{
  "num_hidden_layers": 11,
  "hidden_size": 256,
  "num_attention_heads": 2,
  "num_key_value_heads": 2,
  "head_dim": 128,
  "intermediate_size": 1024,
  "vocab_size": 3695,
  "hidden_act": "tanh_gelu",
  "norm": "layernorm",
  "norm_place": "pre",
  "norm_eps": 1e-06,
  "positions": "rope",
  "rope_theta": 10000.0,
  "rope_fraction": 0.5,
  "qk_norm": true,
  "attn_scale": 0.0884,
  "bias": "none",
  "tie_word_embeddings": false,
  "parallel_block": true,
  "init": "trunc",
  "init_std_qkv": 0.0462,
  "init_std_o": 0.0,
  "init_std_up": 0.0462,
  "init_std_down": 0.0,
  "optimizer": "soap_variant",
  "learning_rate": 0.00478,
  "beta1": 0.95,
  "beta2": 0.95,
  "weight_decay": 0.049,
  "lr_head": 0.00756,
  "warmup_steps": 34,
  "schedule": "wsd",
  "decay_fraction": 0.632,
  "decay_shape": "linear",
  "final_lr_fraction": 0.0,
  "batch_tokens": [65536, 131072, 196608],
  "max_seq_len": 256,
  "doc_mask": false,
  "train_tokens": 421300000,
  "max_steps": 3582,
  "dataset": "wikipedia_en"
}
Each number is 500 + 50 x the weight over its row's rms, rounded and kept within 0 to 999. Layers, rows and columns count from 0. Numbers have three digits each. The size before them is the row's rms in percent of the matrix's.

# layer 8 attention output (transposed), 256x256, rms 0.224, rows 176-230, columns 128-255
079:545478511509465625467528503504424470472417414496570385532518456509550504528432425548485505487500593363463538459512441442511435520546486559537566436528517512490532514476418536570493445463515534451568505493467589488542553512355495451506429527611507527555499476485433609515474541541523453405491597520438386503484517525512550496515494513493428536506593480532521404506513443535495462450511
085:510407510518566567529406515493519494445609498462446588517445496467506493553515509523489435455547522457477452425482538442577456513599417507562591491489558496538499492538489458538452413503538492492547544463460521434510558414500400452559517436537487383494505537531498523462456554505510540545533550493599441548528525382440492488436588416484534444448411571614451496433481505505547534470575
079:450431547501449481506552550535486524513406493521472547481479462503466464435489518568508424512509429458438431499474487523405540462487545407559502541511500563518517476523564563471500486556560462589380490442448595552486395516474540465604444471525471490483454427596481492481459519502503445575434494446598506550454582425516402511525482440473468426484425399471496533556544507495554521467466
082:526480505611465504491545586477525489457531559563530435512496451490563566589484560533528509387518503499610587457545475500491504571503410536506579545502506570523461588493450576503356589533558475501513453465552460530555552475599542563521525476455456559537514519428491416516434564460441479378551445490494427514456507406513439470416563551571505486492486511432512453635618422496485486492504
081:492478433486445478473525525519557459457414481520514509521455606522518524563525453438439547526460518572470449542498541512470536528518479514461455434489506543526451468486513497546567560451554557518517471432526482555609469592495454441448436502549516490475426378510434462512493491459477369488518540502456463449537489546505564504395473470445408496480480566534441520477412435567579506569450
077:641381460567579459424453546506553447549601419557529570475525563443505566530459511531516407482534541513454583505537494504528508458570533525511505492442489482504513396513439526505476567500473567494542519472414572586490496452436441496493531466410480482532528477450474543531648492449560411549461444509505462489381505514574589705502570547578547465540505417481512480518461606511466533456467
081:419452584494610494450547510544518511456558454531438523523442537586539549447441469457515547400459480480444504466403460437506498557495438471488520531586571372509510579428501507453480522575588460485556532471481463492387501462503451408509485546529586442553516505533498517478560445493556478572410553487443555544432447438567479511552605499492532510558531465513491520600473497439479461522483
081:553475579547525518448546489447540439458552493492441578569406399421536526574513453493361549537541550519547472531542612467518535466540519515627513548519450458525527430616437465519500465510454462502490520407483433463510532558525472511438511473470485528508515515511537393477469542494458420499566533491548564504435501499539444612549553521482489426507464512504583475530448524516569470537501
085:467474454491548553513578454449556473480521484491543504566476444436511506415416448573486490473485502485455445512449448543482424457553545435486485577425405519524455415469446486422423544454516533585572422479469426519482508454489539456596505439631555542454509458442552471501523500475467505512584455512387452541515506478546504510428468460521502507450429500451487548618482435527418445400373
078:429470505533532515540504517379499530506462493484616472532530494561547547445518423489482525449558476515526603582517520519518506502513421497570505507390433452600490511431550516447491469502508518466534513576427614578471509502541469430485509625463473544480511473598535520548476538460516530506449623400626534472492530556472512550487567416501457508527475530541594565579436477439562438531442
076:445505535489518536515528617429427526543449466523497507554512486418428544574485548525506601481450514401580569482503593512559509532497471523535586511459468519562491517567465500519441478452505502643499516438396414504475485547525470530491476494455468579473478528444437518476490509558502538442471585553393448516480505441479472409483544539492507402467497468514485526519494449531458475505471
084:497488484463513516502466494501459483433455489506596536476494549553447540509485493529605468486505510459499490469539446416508520607588537485482535407547454506549453476472418478467498545519495547449471532406517554501445561475535393528461539464506429587499541575443398556502573587488463608514441553486511467518473507470457544524458555489456604456470492510508472488535563586490497537511573
076:447574509491485498447460495579582499560470448418395465591486429511489486553502472522405565463511577543500584454444435496517470505401524478654542494521444414465472544523452445461468493568463479556526548409509546509532428540530486515524451533482553487424543543565493407459488517516456429527442520472466405510550541563469501529530557530473495415578438487466397529528582394506506503521486
078:537472540462594474483492492529488538480477520525456521537549486512512466484431530504561534578493472501565374483527413608462535474465544452468521397510422455421467446511468510425433427480440452516636506546498406405517540469595428557587537407511551539551353520479462496478476462510452453478489602549494430506401608417531526492568491468596524583521521504506446484512481473540465506500560
083:570543554504504518445454549523486513523630485511387463532550505506455501510442434572528406515407506408508476472500509452477512417475418512483501580520584452537494601476524507509544502495445434561527585476557525445432609424501500452517585488457502509482460477400472410578506427558493461537582445508510478508492571517577454516510550565506441543522503422528475462482488559530496514489457
084:479468502462545524438490451398544550507534430451404497534473548403519561475441498485473497401527525486540459623526407498520352434493495473561428548438564468510418507370505527528478514537481488521586511459505559447540521510590417575515556459540437487494500464581518511464517582463599482541458515496454486424572483505438498518435521440447435509490502455455467580479391562410570495408472
080:542514497563527559511477428506514559386592532514508460479466504407466536512527525527459475526484539521576476558487491546453468581507473500462516482467560460455499497488514538423462520538520420498498537465538337506558398591449592455488552505446484551508524563591533577466541561540447502525497452604475578627519513556439520557523568497535511522422497466551473501625505466527401523564559
078:456483515451454475504474510408433506459423493458487484501542557494540426457448506493519524518558538572481475485405503470471445537513479535599600535520424494450441519511495530520515408542435467538517566471533471543522519573488370494529442456540519462528529633535562451442631518530522489458583527511526497462587524570425609521463485411534459590456473556578516506494501496537565502452518
078:507547550506530464544509515450537559499543470448510505554460537502493556415495455547599488504516600587498492465470530564569443593461510561526505493492449468429466504472519588432438593494529412613451588470427551467492387508425599533505472522508450422514466455550463533540560437547539501374514504493406574462432507490509481595365557558530506544594525478553469518547492563580490534497493
081:577521489583498495503521521462482474466458683559507512583619536477475491514453482545576436542429464578503492521421479495571519522480492595459488449425400513427491548428512635548478458523461485538540447477454459505417567482498575513512494512489454472478479532456549549502601582473484377403526544515421461563517494556478549446583564478493630545472475502493455465444511434485489471494611
087:472525400458451437484492443488552500535471546523509559371475460563484536497516540510560397516480502608501495512508484516511488518489517423451468496501571457488559545529506619472501503483420402547456439430589492426521485543488477484472437505505481451457475525475487506531473473465556488436488478559282455515447529479487517426538471496401525495600501512456496587552426535457445547477584
085:493535576452553449482483543482492435542501432458574535481501621410593433410542438526474431519518515414493524459574475519470473481480524534424561473353606502539575435445534531512521499564481517463461674444471478436474463474436485508542466372534439513451538497458454462501551540592448591530485512490540485437449517558493452511513554508404462539394546509534550510529494477511510550589532
074:469504482430510441437539392504378490518406513452604535491424482504492492474555474427479461431479570578555482551513461452520482473494532509482520492507510467458512478458469478543463530454390453512481427493492554546546507496560457505517499581524552547529413460517477455445515512508521561478551529630569390608531590394563531577470462510513415486579474473538526511473494484438513437495476
077:504510495539540538581432534469489564472541525580454428445491450483491546609539452495561511502474500587571502466535580542535470571489528446565532476419500391598556496416460445427555580520614514492502590511476488464426491530434470501539538415490434520505616506510465466510434646479453568500488556539520575504525447409513463477443508491536521447467382475472488457479493511463430444471513
084:547497475539537581482415444473446510542472506467446517474514525470576439572544553495551446455409473472466522455450570482498480587461652466506553502547517472455616540450526510366487606547429506517509490446406509410574511517427510458494492509549495453519513542382533469508491563478570594497557482519534548438555525451501515492410505653500441509520427449511483501482523571533386458523586
082:527467482487486417436475457588488552474538573596464489559457562488547473461565534544468438436515415424524537481531495482543496484491465525526483476527595516490511542542478507492505541545508459513496419536427475478432528505540456506507486397531532554563520668505518464510431525446563661474586438491337533524520570412500468567496515548535484553396509527571493518559459523536459529545480
072:459498446459539561489415500469500512600565488450549515527551531548482492579474573487500414495531500530444554449458418503460500466416517547503477448571426473454437490510531650590471538506436550570477446563556494443487553462544476524464491459474472503518455492434414462490554509461494447432466463547546502552407434544555420511500530484537477594602384434566543486508451516451449490602637
076:616515510581513532471515534487428491396522500492525472535484538561504446519525430549554492527513437486500505520481506464528436477501603619512576488501517450521469512474600505468485445560542566450482533411537536485511503559561507491552433425537495553372568461527485467571590419522525445508477471482438549489377493535518545546582536439508449470420486443506413520512436485522480463546459
089:531536480533445453503516479484515470487565549495558622410513400468437458444575577432455453525533562525588514525512507490534470455480546450484580559471535497512464593544456420477522468560547572536506502502523392497546471397364542618440427489552606543496593504514516568569538493496526436529545432483541556506541501458521556516467507561448519521366524547417554432519544478457557524482509
076:416541547413579475572448429522530484447581562506504446585540546453515530561531511430591455523584500554433443528438485446498491568588498516527523609550529489508586535481510520460530504495443522476337540400509431461448447527452448502499588536533523533462523464551524522467543487573452481414472559435494480565489478377532419445536464492393507540386498449482527557491452542440447485519450
075:542460490487470476471464468566511494500487485578514460570635514463502474462522560446582463588442499577556450495462511562572537599528564492538421483487465471525490417470519557578492449480486422494469493533507514590452617496405560562483481433487535457586548442459494527551499468480436490530530542456515468489485449484455535562547527516534549435619512500462461518450431449576546421466513
071:534524556540502487494517462464442513511519542533512529533474402484556531462488527450482536602494527510478441486446470473551528422540558545493521562504540484463472587400504474596592476539502404532466463560369509503522539521512532544487555495532426514521453634420507477485511561444557453461531370487556440536389530442481585573520489509446485481509485518395482494423520542555456529630510
078:533590482504527476478556482540538469575535546527453571472456491484548564375528455423584426446496534489565517525494524406531482511548482513456506530437504554545438437488432587351513500571489428473469432528529535455411501464519448518423457585442461518422547529453443464600447564516472589461470463503590476432526484464543501450480613505474476536439464502497499423509540539570507440505541
077:424501567492508557510588434497502545486453493491475434427497436503522528533534488496512459480470440514472516551587583459545552462471442478543451421424535468577503580532484501553436569508568453432527410591549503501549562530492535424516530480532566573471508464452506487546559539467539525514484510463556489572468486515513499510523504467501557548543410356463536451434524510518504576463509
075:486488462503616498465452536525550478424448406548480539530520425573546569449485486503468421480533393464520491469482445546533481534556525481511446506443535545469535460481519508496567483523452523488425522468528585524449492437514479416593551538580566597488592473509454453499421448565482534438482465450439503354518569454468538536545479439481513496501543520521492513587446518425528558531543
084:422627479419414459504484476469483400574581467435522470463498566447493501540581532542455434528533544456532490514491422452519425444531542523621482530527604493532521373521559555497431562460536539496513552514482508529460601526448464533489462479391402579558406536552475438428538482532454440455561517554431473547426435482404502464545526466558518524421478469550475471428518483532447530496469
074:442413495589557438522506416395504471466552551522454518507493501477438529411609505465528457512492470426450526553500521486512505448539566484541489523526486503479543497524436449549437463470501523460441495371526459519508591435596473478573531487586470518491546497530448465440581459562535611545516511430469449551495587457461518491469437457514492392425457489529469476505502450524456558478561
072:440487512470450555433584555489443518493598450456544517540501524486487422549508455428439404449554533450454528503451525463484383494480437531521452521484421531509540497554626509522563493529500412495491515522517480486573453517456549460509454504524553475434556431579478507500495506479458532564520476454423435477439493452420398527526518468573435457481566466487564469416508599594461565459430
078:537444428490526472477396511455460438541515415461480594572541489515501527527520550460541485511488546498471565399533462426501472518543528535477565504553488553458527484517458578471512543511513522582446514589519511435405538480503587470506566466511379518552519499430464492557468493583432505563561505542446542523515560460432504567485481467636471478507482540504416477445490512507567465555567
078:518482450464464442492458453413434439536570450540425565487463497518436568497424515473583542468488472514517458463500514473443445477523472552405497550507400552537474515585423474544575525500554530492503392543441497537472492505539443413529436537436468581570532557582450484465442502578514458465468548565618570585561498492477480543486505520489446512492576539596479488556586547507520585526573
079:477555502480560529549496524607471511467513523506473542589512592548536374472443520483436511503518544441423515498505513345483447398513452622584521640471474473542559488424475570541528471465491488510576476442494547521509461477521459418502531419447499469495402508497596487526577582441529570500488469571516525481566528522544538560482560565529467577588489513409405436505524487563454419502398
079:491595530487512445514482523518509497491502461422463528538467451583573462471473528477456613508468526479520484525567455597460562449462445410543531581471450510518554527498482585508526512483485480433454508495478502501526489463483457539447483517480599442444517552413500514479458443628598380525479547507610497555491523591496415463505422541411475437482473478494465515470473466451465529522573
076:485521512419509489390472546527486463509482423475537570409487610529511458530489509572493487478469429528592448547521457486469473517530581523509459503495494561451570563525484615596548514451506487441584552437493575506519455495415468528447436469479528492525499410518522526570531434479401433493471495610544465494517502460525374431568487459548545395486521476580361490528428519473476509473499
088:487512456502525551542503494537541513497482524532592496507519463501571531525481583582563538449518448429491465539534482483397560553450483486507557512572502466529501532587587458578445459475486480426474487604549548489482484540550433414489534437601449521515551458524444383527452521510533468498481508583586493421433501421475499469487475545516550516605496485514485498499516522464464483410484
075:498521511547616583539564493523564509357527469490488471484466450496475625493611484462474473524520475486535529544457387494438457414446510459521418472554536447492473451525557516484448497492416511525479529434474447569470544475532534472587554521478436470473542450445483514500506525527575593493569473478554577606484565522471523458522565497484514505532466440461517393492573481527487462500608
076:507578507595464466487457586493426365549585466459447493497452468544486441528404511486548527490464439440475524466598550551510470561486547547487515536432444439535551630420553535474440502506573486495454584603501429514432497519489538482524588432559565470475516482498457507526459577462440478486536641520573402565494488525507505437486469557451508498471501427515519465462486589590447564568443
076:514472532497531479546507534512465578483488504475518447527476487474541465518581521572456506463527559544488488417604518489451530513561485445444549500459513470502466517446450460584540493488434409441453563452450476510590489537555489481511560425516579530532446426575541477551500530553488372553360532451507544547481449590514429592441550489477445513493424445516468502537551496512544547419480
083:458525513558488507488575535494499508487567556577473540522585547480449493543548461499502501533556477573450567457558518479515497478490510500454471502503465484447527499599495497499508567490448522539437483521458588492462487461612582461409513489529517498444487439577458534482498553451563482447546433525543528527481416466514542466345519579450658449451455512567471425453593467521407468474530
078:546555548431436502474475394541479496502555584567523418508443555434573541500452494575544453575546498509510553545469502479600464539422551507490426479495554478480575534477434515538515484554643510400553498543474352494471461481591429489516487498538504479538524503465496561503527538505512502467485507488504550437399542490514497508525472478525553536451488507515491525491453510534532551550553
080:519540500469445530460465531559495541460407489541510493506503542553503463539375524495494463440479525556591680476452519493492511559486547538562585529481477464578439564572515493507547479457453494555464528558572480487570440578492541436484510512495540490458477472516486491540604455479496461508513484476439545449371429499493400436466469570432476419563527524461491553468502437492544468451575
083:409467522557563506432480548576547517487549452504523490471482465565473573463497532540501476450506402524502500479510532550493609489510463498559484480464522625491586366544563432489497540513459485533474434437436476508571473573495543512522453537506565499487618616514545365388562550540614456446540484498536558553481486388454433490510617464502480469526481541512541479472508555552442492453529
075:438523529420501500460478508444485571471526485552524506520586544529496504484469509480449606402458514498503500409457587451589386539503538557452576509449426470511477479495506471391492523490477430500448469578409480493553571471456478462632592442510573534483358488513562499537477587558486502513538565483423511485556495476535465468540514607512469464524655580477453519610546524421501413462491
082:469473534445477447668496512556441498383463582423533529526583506500520487467504511483450589504447494408493471469495560516451448494473409495502524440474442490562502538476537444460428551535508498553649410551551562454553526519615516449481508522445497524530495519481598509455483339515484461417522546495436514480512561487614546424469435394541451525490594419461489613464509571394399532577539
076:490526478512524570500534456483509452489525481431529562532533495476504563428545548470495571537503560500506511459488513479527509549445425463538438587579530508488478404411478482471380547426547479420508534538512527492430471509472591564419493524443541460541441549527514455635475522547563366602535399387533502501505544402433529461488446510457479533541475421562518492484524386516509479448590
084:593575564374530483505483577402495467542492525537526487555550658488497483569475557508494495459457451455393522438555463415474465448487417543421631500412490430545474530524499595492424491489597468414500520543427480454471485483495468565527446466522461441487534498464411475538509522515574475510519493441460490485446466544487497487462572519443543510553392549423492512526546462422537474428509
# layer 8 attention value, 256x256, rms 0.258, rows 177-230, columns 128-255
086:466506517511473461646409469440486508474494527538526418392559428486527455539410530542489397513530540449501493531570546466551531525494448399422542523472569479485483426497527560500474549562559471595507530528444438440529381458546503456570576495526480464452515475503446519468558517485543518414459507475513534439494602491414474555538506544575490449384509551580446465470516522475582446521547
080:455469537436565564577522469519564430486489519533476569503456514482502526491522541550551524489450541499481488481483534494423496443505521532500455564562527634546406421566518539421585463492526507460474534479445459395533531482559473459467412562505508511571519445602569488424536533432476463460578544472484560579616550437509619474463512451490492525491568577467487505504346399563517513472502
084:518506535511442455460500512549460470510442650402396513490487383576504496558542506531535469439457516413552424559429551368533475484466504404527501551437448547429457612486537492556497526647548562446516589464509527565556502517535547597538490533505550468499436507466504499439484570517550533496484499575445503529482435470457470495494506532427598474580449542622511467539502474521439515512453
082:509471450471525524486596585596512577557484437511580478505439452468578509408504460425504551456529483493518576454469457517531491501538449531481502554538514467403460544570510420553494483400481634552441457564557478497436424594489392574566521522508522504533467518425509448551501441491452519562480506418511558432438441455549494544407484565496480420468518487561480464466445515443583426494458
078:566534386552545473464505465485358482451441475571546492464463421523468424441566536594549455456532523556535595456548541469496553523445437558467575494506561527476425561413570548468433505473396495453498428461543496467521411469490468534471490459512555583511502476503442530478477523576511557459570543489507479506543536450511566508427506533547468544440504459584434466566434500540430521471451
080:472560541491524477662524421520599473448505460484515467499484420494493562465481502438467559536568540466418442505429531492490477505491535601506495464535552398498464473549408491503449534518554505513452512517555547470520577523577605557545472505585516551509575538538432560509430524518521452511458511583502519575465487435478524577584434365460484463604563476481410584448517549446501451444389
084:516520586458512468559559512509462433401490565575552466444463438551521525540492456515561490554535542450463424478563452575548503538516486399527530569404531516427464499439557580434567580497490509673478527541478484597492435435504577504458520436554487501466519504476492462525379546505521455453465465585538444504504456457517591474390452464438490498468458471526518490495531505432555545502465
082:406554511514525447520537530525525468508466489493470386521484504441490382445380524482560546475501550504493524533487443516493503551468505438507507555573512525525534518474512500499549484413551507489546475463426528459589434484481473456546461556479519473415474468520498481487523423437458506514522555471486464553491472536544597474474489517472552516584508495462510386581482576576477478560579
080:509472571492412534509573594468589548442433473455532579601592470513490534410561502539401451476449454497510468533505559498462437458609568433539503517589546430560490545399516517498556622507388478479404526457503540491520490460414540493483409567532368479448524501568455534526515500499486440453492517506495577540471537389489446507462531458400536537483552519510494512465550496488435519480504
078:542455413509448499547550573598492592538536493521559549566505396492463494578483529514634540394516461526531480584461524417476470526515561426557468454488454538580489591486550490475581539455514410516446517538483445582508505407510540421581435538523372454430501514437529535469555419555559500568506613559518505585471542494579505407528518527552581523451504489474503606557485525476520549529440
082:567551520555428449456479564485515476526486535460567491529521462489472540545584514515493461419543542556498549416634540376397468507530519395489568534574537545467513518492516500521540473577544467558617464543452544474385480494489505510514453529595591552552529576519471498554550528530444500489407537510469534479499594544499531527529564515499435476465514383600423549550438569477486478413537
079:452468507457520533444465439482491471556419603483541497532555497491568545542522460484521546446487590520541473545426506519594522489455482481560490528574533532478476524492463464576556595466504417558423502488447509538482494530445479503382499497439592421460588490441498593520423553409440473506452496462518516551487420518529529485498423435516527415551423513436497477468493400475615491485450
080:497558521462479419462461589454486413488507488560411559548578543556508372541499483497472525515456537460539488483431447508466515541421477495536464526489462474433491495486445547513480470449495556533615501534538452446493467449592477526489556417474483505532522560412627474432507558518431471501580465502507500535415572441444401466455479633605485442474460490455471513529499486475505530499500
084:523523533486423422554493562502516433464490459495527475505597487441442474591494511466573538588501503470512480455492586504523486459469457458495548604467496457460584485427451530521561492528539622425483478429567523536468601428499458554526451524427618385567500474527428500510503532534521511498506453507504518393513594531533552472575516530550482455513471554491472523413480500415468546586450
084:468528440491462536450540632620494488552479474596491525421472478466545400440481504470480523559604557503506389558555475553466472508463493402560455494466570476474412415487447464514571554537562511494503526469471465403411423539419479503550478531570539554549599472489517543437552426523518489549489510527552447457490485519488466600563526433477594451563444479571491456488521600416522352459532
079:463494611491485562475577534497515594457563546485546410496479486621630527460552566468516618487591545531483482486461475491596484506506442483460568543550571496564578462483513511517480518542448519468480491486512513481465506594496492559555482434480438427518459491497529486424403490520540564471413452516495593540373530504489543505568510551578458470542463517609549580539424456585467481446562
078:445492429436434448515570507447548487532510518496506430518563463563500438439462482487410571501459472563539522504452564507492560515581443531448481625542536554444533562382413394508551591460583469627500510499483526463424476471491540501593522557591467499583605460506503537530617502496512531497560506527497470467552509591386605579541503505496481449507466428519515439550578452554538502371472
078:497538486534497559472580454568429478462485431477523512519510483544497527463483532541598519548531522565516438598482468369526471512498408537498584457575449482444502541486450514465482556459516473576518512519520531565503434554505495405504505577463487414403513527517518381452395543523480459541545516543568589548520543445516533520542501459571521489519518500479507519533466480565509471505456
079:594547455461482391439514535481500518531549471505474501509487459500501458535505431450535532493416469589496538413559469519447620496483583412446517545583535514510511583559430479567544442527510469479529456480520459608524542589452520527526430474457502542499559476423487462522531518485439596483620534442398501581408543522397420542505470552459539504535481456558559478501466474465502556481488
086:505615513511513515586408511528532529518563489492510566490479521454541502472516488412531475548549517607604560489442492500523413540525490563480465451451508530496466485596497583527548498452578452542467533512536541567549567558496477525510579535545516457512485475479632450452523421514517577492477636527465509520534506497406432463609543569517555482580505456601468576578473508494474514475509
087:553439536588496574474482495440601548421548485503559453498538594525505464466581474506509372467398497518484314522544461411507528537523542506503591509507525490424495452510582552423511470446521541493503536493482529384473476514498508494473549587512502526478497475553473524528408469544565425483516509559453436419491490528544560554492477496523453574492486481508519594511543517510517510492455
077:520567630474569507505528606529443561529470506514498483484478461402661542487562513511443513584494518534515520517560531583553428456443478528449547435441600534472532496429501465534457562431510527505542489485466520512504485495511503466482429547589536537623492459379484480473571401418423460394509552544407470442493512546453520500496527527433494494480543416533515481460617495557524454521504
077:558488482465510584522415515488551498365497591551478474487456516504510527497465509590485556476538503543492480426511517451459549484519524480537519539475474554542458426406502468408501472524522434510510605519501463467461542428524479506555441485453436407519508462526445501492469504468542614468546476583455460588489435481456428448523529464523567510538488479408426468481490555536491463597535
082:575557570443541490422466495417466501462537518472508499467486441509490485506457514625414458493518441426525510496501508552532560479560458577613509403454540573525573492506541561502516580422488483510562502411487562547480454472484565457530418559483539496488519484422482374539547516520498539461461486530542522474537431534594499484547490595523461496598439483560459527537500568457448547564436
080:533580511494461474532365461426583481484503446481489432539428547501484556496475614593405482497646506477516601445445499495525554519473439431524485489475485440552497499455456545465525519500571472519565494437482564521565513516561607529512493559481553466519434541482480473368434523499521460491477528570483423500525519359501543569510467516441544474524510546459495546510517540495538573573509
073:592479354505553418515496530397455532525621538403543460590522507530476425566489452431514402539474478522490499373497506549580444572568506605500586500429562516496445491549470490496524518561476476414419460502495489507539485527536518515456499509467527538500516490462537384463479448520536549427548570575508514580548600571558498544484495498462454503487466537435450454484500481560459509541492
079:515507460475475555505551552451539442464529452509522494535541480482456441489611524538488547476486527457486451560587512485498503453484386562494514542460427406449517469506535515575508509512489443508506504430371456415543448459468495619536424518513498533439458579489403418606451445485569459546461497531407501470558486486554494564557440450545579541487542443487519450548468593391495503483499
084:450487502511529423495562424499515499479476520484498463522487582631502395529473525422458564341443522469514528534499425510576511452457493513456519408501508559531526477479475447504492566508451409556607404574505475558514467504511487520490514524492400485582408349561462547542486562470465430453495502428532520398493516583554450418535525501462451542531492496513452426499539475459472561558505
075:575524600510474435538637514448486546543635520522523562496454474469534457459458510536448482469524550496548463576558575489568579504573582425553472471533522510461446475521504438413540483474516466480516525555565462553475411444509547564561516482492497414486504551559432533400526492569511477527401573507472468541512481503494467444491556458578502482543570427485603550496533571571502492407509
077:514404448506470387510476511502508539500466468546455520479514491482490438536494454617456444568516482479432465463639533525409536476473502533435567534417592492436358584455528512397496535556549389486521445559517466536535525527581452496407477428415451539436492514434539425444574470479420495507506512507496480541425526488458572466560480517511528481482425380633547468543489532500479449440453
072:508555501541449454508556431448494473480537417445484466460445483483485473374527507497505464467435530546490539588476436589489522448528585607366453436585506441493420490395493496516490465488498547404522512455404541503506474462621485497434558505463508540483469529484475489524576513531492519553491463481495506405540564528477565576486525525421445537490375437534538524437522448555565485488484
081:498517503478467460373454561478511433527459482443541501443546466496499485460577426538500444453538445529543427537524454470477481446473553484407447473467557544467447521387492596436493577592520549545533523481467560516466621544472434546477416610520537436542350566527545480583508528445527490530506507524522543519495514398480485375522431337510479511551526464482476480464503479553573485514559
081:403546587368467521470428554515603456494431473424451441531587446480544455538463440493585471534562459511478556418446449541493468461510441520440432418454508457592489549571503509570477555506505465539557503496510474542419509514570580506462450539506590573436406550486575485520510545466508489474496423420560505540488596554451468500379550470422478516566547452508557448526618487468512452548529
079:531545450480424454572521519382558499513528518495490438444485481536542464540544432481488477558546491484632420495509476583448485496531518455467581454556434550583523540516504499541570545458541504515482506518475491482548566441458521412582499548536531487491539455521451556497419458492547456478391416579461453487552498406447449566504524502469437506483556523553526532509481522522513581504466
083:542562543485505525485522537456484514498527579459617482450490584486441399491461566445440459514495526573506474455513535461444518522527520443526529549538641476469506452462558562600516554495423510487543483467420515507585514548570513444486452367551529505501422466573475511536490467470512450554485501543520477456460601523499566453538438498505568575460445594414483501566545566487471468482390
080:439492535482503508596549489404480628609515527533500490431459532469592412492499488559491586472576504512586569554484506413485534481567552496508441486405434491531550507517572593545497521501535443447522514514533539504475539460522489583455404544575444599459580538469438557504456490592489504477471529529528450404513531508507451507587492536411536502522422460522462521531468466505518538569526
074:419520502526451453477487490418529492426588469412535482539479485442480506478527496456535460492515484538439501526546443546466450419466517521483479472460409472573489463546538469483407504569520513500554482476439439522553454490502535443512583492528484495394519534481563512477495518501469439462483444497614471504441445466610510500523458523543552545550462504488527499537418608549513531477493
080:536434505523513475558464440510475491462481417520442476448527476401456519555508503533549570490484539545475447447457480499497516554496456515498462634507505633537439503498409506513443597520509549471477451481485525445527507505464515505514514467413439531548493526489526482501553553636485516531479461515491495368482536484427513439613483596576444514451439440540328535401465453547608502469529
079:590443368562558554466519574478401437471603462426460534443465511532559480497466388474482456398553401456513532549549507592556530602500484555496421505446571573525579477524521461538430451600518507409526480562434494408463512431505473505536447543522503442497496512474587457495513582489556565510478459440520437463462430520413453589511462509424474538409567444489450580385477463442528491392441
079:495569526465461526541494483568553490485506380505475549537465493412410488519547522459577476473509474534523499481486557570484512526525498627584440558475564534495549444413513447462622494502427546612491465372478463511578502505475532511496581512464536526522500523365401546472498460421480515585502484524531558536511571522482473436520457526473495549541452452435510433487526487472516547456505
078:442447589560536442489441509548448586526490443591466635562575485521552513511427457495477488418476515434494459631543464487462601540571475493557382513519603490476457466552563519461439556462443528442438489519500508504429489508418397466542491528596487443426480489481438545541473569448546458489480526427524467518492412514469552548493549459558469443501486468457464581463477434548454476490388
079:590368524560463544475489410476479522454471396502558512537463536567545484567488437544506486587533490473499480461539544369527565533516484521422442539449536532531509396421503549565522560496485530550459509497485478530510441478506440491575428504495506572466469491461524442498573427482432538492416527529513473523507478540542464438474467497534520535479467475453465507514465588531487535517426
086:495426502541499546578444619554480481400381536550456499517500505567512565541488546413538553496498386431505503468626435491552517518388461539502456514498508427528504404520516544519450513518515474459460476477454510403533475518420450414473425526546605540397439503595543415479497511461542529562477473525512481524456531494419462476478593526513499479547466506446488589460466461533375541411551
075:480561506584565454550459460491450454498399447524525447513529481577478463605518509510467568467580514471574525412414427597412529446538504474418523556484577468426489513590448612504532508537474489504515514433401458466498572523495557464514498534450494503538499572598498478511502524574508430445501498465561498457413488410488434554462576469542351544550496535497522419514471436592550527491498
078:474547532505491452517531491506515440504514516475446573546526434489524520578440503457470497494508415484447535541476455515565401499508482490466555560517496423619466343523398492401513507454548509506474556542548541444526514452528467532528459512515453409466468505507568546477506565581495472392610520416466528451507495601544535465519555508447501536510426375516477486463530538540484456492463
077:490523496521512549526485581523505460472534535506428499474541504551517561478510512472507522418535548457469473502496526415587498515537429519554453553594465493464438530531578412496551468503473476479492527496446491473430469561580452410475470391559513497485540408415557462510394533497519523438506416575486567500520478546559484553385506421402532513564417474573493467427422610452516522530473
085:485544500488490551504474465558441525489519432492531517542579516432393512450453382482446556443548549530473543499572543487527504457531572403533425502536468531448474557474487557536374467478439526529525541548467516554484478584520447452515492526434437478526500512487402543475501481553462584410548501555527589520499562465540451495473527493396435459455454490498540504540420484527443515449536
076:468461461562477466507497390546472568492552523426492376539486603487510452557439538581493537547508498432543481505470485468487557562588600561449512499506490480477416486420437545428414431530495543469557459455567459466555539602469503479508596506523499475471479516463582458447461517492574526546407475517462530538511548466494558576451462435609541560491454372512563439407521512566512477504514
078:517444560407547465465468489518412555496503481517516451573478438543481537471506451446501544444525503531498571470491513445558471502428494425580467472471405454533522498530435461498554484576478513500411418485584477437553484568576516481473525501524422569455430417429461464548510527384448562509393575556472544543529426549468569465580545481568574465530532622450499510530535492521426497462468
083:480547545536473502537501451483438519476510519543548543438482394492474529555426613581486588503510523467496416606465553539453519444545452502439561457437501614504555490555517459522496519535448367485467585454489409482524437617565589486544410510575522538540528599506575409517429550510532455474533548495498549549542518489429506469463539531457518446580484589516459620479458441553473484465470
075:461518512487517461409626518480526595444465433436474511505484535436584493522528500466475447507598490548503569407533521589473509512524511509555457427549407459551498486475519462454484469541532475515471628526480502515494430533551452344462532500423517471519499432541468459412544531447509495470560521495472436553524440594460439430513480541516510460549475537546494621512455507483533531545572
083:469476527517470483408529550531517551512527600562431448553488546354456500483463576490430478476415391586518555621475475414495424534530406486555469515420497474447607516492487545604522449520536463465558501461550474478499543446451531493435505480483502563507430479519514498522497501549509433512476455502456459558467484536459574510468523473471494344540524488508516606432490508444387525563477
076:557491450547402490447532473528450542506573453577495561550567512466454508531540486531473559474638476500533500539486449489536565507488559439650454497500633457468488490452552449459479548475497514447476405456410498480460454518464568499494549466542504437509436524560492512549452479572419483544417567448496402497495448521537548491628470526500541466547513404473500507493545494541441483537492
086:553441515521545472472470588490523457400471450542462546561454536478374461535477544472571435453513520452459439452598441452417573590549510495462521537508544489523567542511488527503535522478528534489461562487521529435517408529462593482443528456483531569537511347491420500579495517494461438515520457504521479534508437454448502454521468452538516486497570502463493493496499532524465530560475